config.yaml
hidden_act: "squared_relu"
decay_fraction: 1.0
decay_shape: "linear"
Each number is 128 + 24 x the weight over its row's rms, rounded and kept within 0 to 255. Layers, rows and columns count from 0. The size above them is the row's rms in percent of the matrix's.

# layer 6 MLP down (transposed), 768x192, rms 0.168, rows 360-373, columns 0-47
size [ 98  98 104  92 103  98 103  86  99 109 121 112 103  98]
[[118 113  78 124 106 137 146 126  91 132 114 162 116 142 129 172  93 135 102 141 134 105  99 119 114 153 103  85  61 140  91 125 197 144 101 166 129 132 109 118 100  87 137 112 128 132 161 129]
 [111  98 108 124 153 164 143 149 122 126 115 131 140 145  97 139 148 118 121 105 144 168 110 118 101  79 167 140  85 120 100 140 103 133 159 104 112 138  69  99 154 105 160 111 115 117 106 163]
 [116 139  87 162 150 156 119  91 137 113 143 142 125 128 138 141  97  89  68 117 111 126 123 154 147 169 171 125 133 163 137  99 143 140 142 151 117  97 188 137 154 135  86 146 163  92 148 149]
 [116 152 137 126  98 154 152  96 109 138 138 114 167 159 150 145 132 141 178 154 120 137 142 146 127 137 142  88 113  95 128  88 108  96 175 145 191 146 154 144  98 102 149 121 118 123 125  88]
 [ 90 146 130 104 127 122 126 154 103 134  71  86 131 117  91 119 101 142 120 138 127 117 164 147 132 151 139  95 126 141  94 100 154 150 167  87  90 110 123 110 121 157 143 159  71 138 128 149]
 [129  99  91 114 101 121 137 155 120 163 142 132 120 160 144  92 170 137  96 106  93 142  95 153 132 115 108 162 148 118 127 116 163  91 107 123  90 136  92 128 125 131 123 152 114 127 156 122]
 [125 162 145 115 124 153 143  86 100 136 113  93 135 113 155 154 108  89 117 118 139 108 127 135 162 109 153 116  98 153 130 120 110 129 115 157 155 117 147 100 128 110 134 153 133 123 115 127]
 [149  92 128 121 160 126 153  88 138 144 118 104  97 115 166 147 124 142  98 107 135 126 140 145 112 105 152 111  93 150 124  87 139 157 143  97  91 102 187 133 125 109 107 138 145 122 121 120]
 [124 144 127 132 170 150  97 117 129 107 134 112 148 105 114 107 108 162 156  97 159 116 135 126 168 138  86 124  67 119 149  81 117 155  65 152  97 134 102 109  96 111 146 140 147  97 108 135]
 [152 136 152 102 170 199 129 122 157 167 148 148  90  98 132 110 133 132 145 127 138 165 137 116 101 149 130 138 130 121 112  88 146 141 115 109 174  94 140 150  92 145 129 109 145 130 140 119]
 [149 171 123 154 110 120 131 128 192 101 106  92 118 120 153 139 138 117 117  76 146 147 156 166 140 122 107 102  83  98  95 146 135 150 103 127  76 134 111 156 126 125 146 107 139  81 183 105]
 [123 118 153 121 126 157 154 127 146 133 136 128 128 131 141 127 137 121 147 118 151 146 137  74 135 117 124 166 170  93 121 112  90 121 132  94 123 175 139 156 151 130 137 129 122 124  76 100]
 [156 153 126 101 125 155 130 123 105 127  79 150 137  92  86 171 145 128 119 107  91 111 113 126 143 137  94 142 115 123  88 178 159 119 137 168 157  98  94 137 146 104 103  58 157 125 113 119]
 [132 124 113 125  93 146  83 121 178 134 115 157 137 123 143 140 169 149 156 141 154 116  92 121 117 124  97  95 133 140 130 152 137 143 107 101 165 159 184 110 177 145 126 124 112 126 134 111]]
# layer 6 MLP up, 768x192, rms 0.176, rows 361-374, columns 0-47
size [ 96 102  91 102  95 101  87  97 112 116 111 100  95 106]
[[148 112 134 129 143 143 133 114 152 119 142 137 124 127 113 125 119 125 103 106 103 126 130 118 120 104 149  93 170 121 115 120  87 115 158 166 143 107 116 131 133 154 119 102  92 123 124 138]
 [133 125  99 143 128 124 110  39 108 104 102 146  79 112 104 142 145  94 115 147 120 106 128 174 155 137 131 141 140 150 128 114 136  98 167 158 117  94 118 144 137  95 113 129 143 139 131 143]
 [141 111 131 117 146  82 136  91 126 139 149 137 129 143 147 141 151  60 123 122 122 115 133 146 109 101 106 140 130 124 134 110 137  77 197 148 120 142 137 184 116 101 151 128 115 140 136 111]
 [ 94 121 114  93 171 113 146 144 143 123  94 121 123 133  95  93 118 102 110 113 100 119 148 102 120 107  93  89 192 160 139 127 147 162 164 150 110 132 116 108 122 175 102 136 108 140 144 165]
 [158 137 140  71 127 129 146 125 139 147  70 134 153 142 148 125 119 171 103 155 126  92 156 141 106 137 139  98 121 128 138 106  77 132 151 153 124  99 125 147 133 143 134 130 123 158 194 157]
 [172 138 110 101 141 132 141 105  88 108 143  95 124 121 144 134  97 131  82 117  58 115  94 105 164 124 150 125 114 117 107 148 168 107 139 160 110  98 111 133 151 147 147 184 147 158 113 129]
 [118 113 186 106 133 122 116 139 122 149  95 138 127 102 130 117 110 161 123 117 119 164 112 126 153 184 172 129 155 123 128 115  93 130 144 127 107 138 135 163 113 156 142 108 173 144 101 119]
 [140 149 134 137 139 100  89 140 136 118  92 150 115 120 146 142  91  88 134 136 149 120 137 104 176 156 113 118 125 152 148 118 148  62  83 158 148  99 126 127 158 118 139 132 122 108 167 110]
 [138 114 132 123 189 141 138 125 159 180 166 150 108 143 105 102 125 148 152 139 125 106 141 139 130 145 116 127 144 167 133 127  95 128 156 151 177 111 102 162 133 150 131 103 157 103 119 157]
 [ 93 138 160 126 153 131 121  86 167 104  93 100 130 144 106 136 125 118 137  96  97 150 109 128 150 126 108 149  90 120 165 160 139 147 136 157 119 139 107 113 117 140 126 157 105 130 176 111]
 [102 143 182 151 151 100 149 136 108 137 125 156 144  99 142 138 126  81 105 105 137 132 100 133 122 144 125 137 142 122 126 136  96 165 168 147 139 147  86 138 136  91 102 122 102 147 153 127]
 [109 135 122 104 139 113 119 113 120 160 103 143 128 104 117 158 120 114 149 109 121 124 122 101  88 135 123 112 177 129 135 123 119 145 128 146 113 130 124 147 149 101 170 143 103 109 146 158]
 [162 180 138 101 135 140 120  99 102  91 113 137 133 102 179 146 160 136 125 152 129 112 140 126 140 156 127 115 135 149 181 166 155  84 108 143 140 189 117 167 149 142 142 126  95 165 106 154]
 [109 167 168 111  95 124 128 119 121 140 120 149  94 152 165 150 106  94  92 118 128 140 126 128 114 129 181 139 145 125 168  98 114 148 124 173 125 127 122 148 128 181 130 125 155 137 162 129]]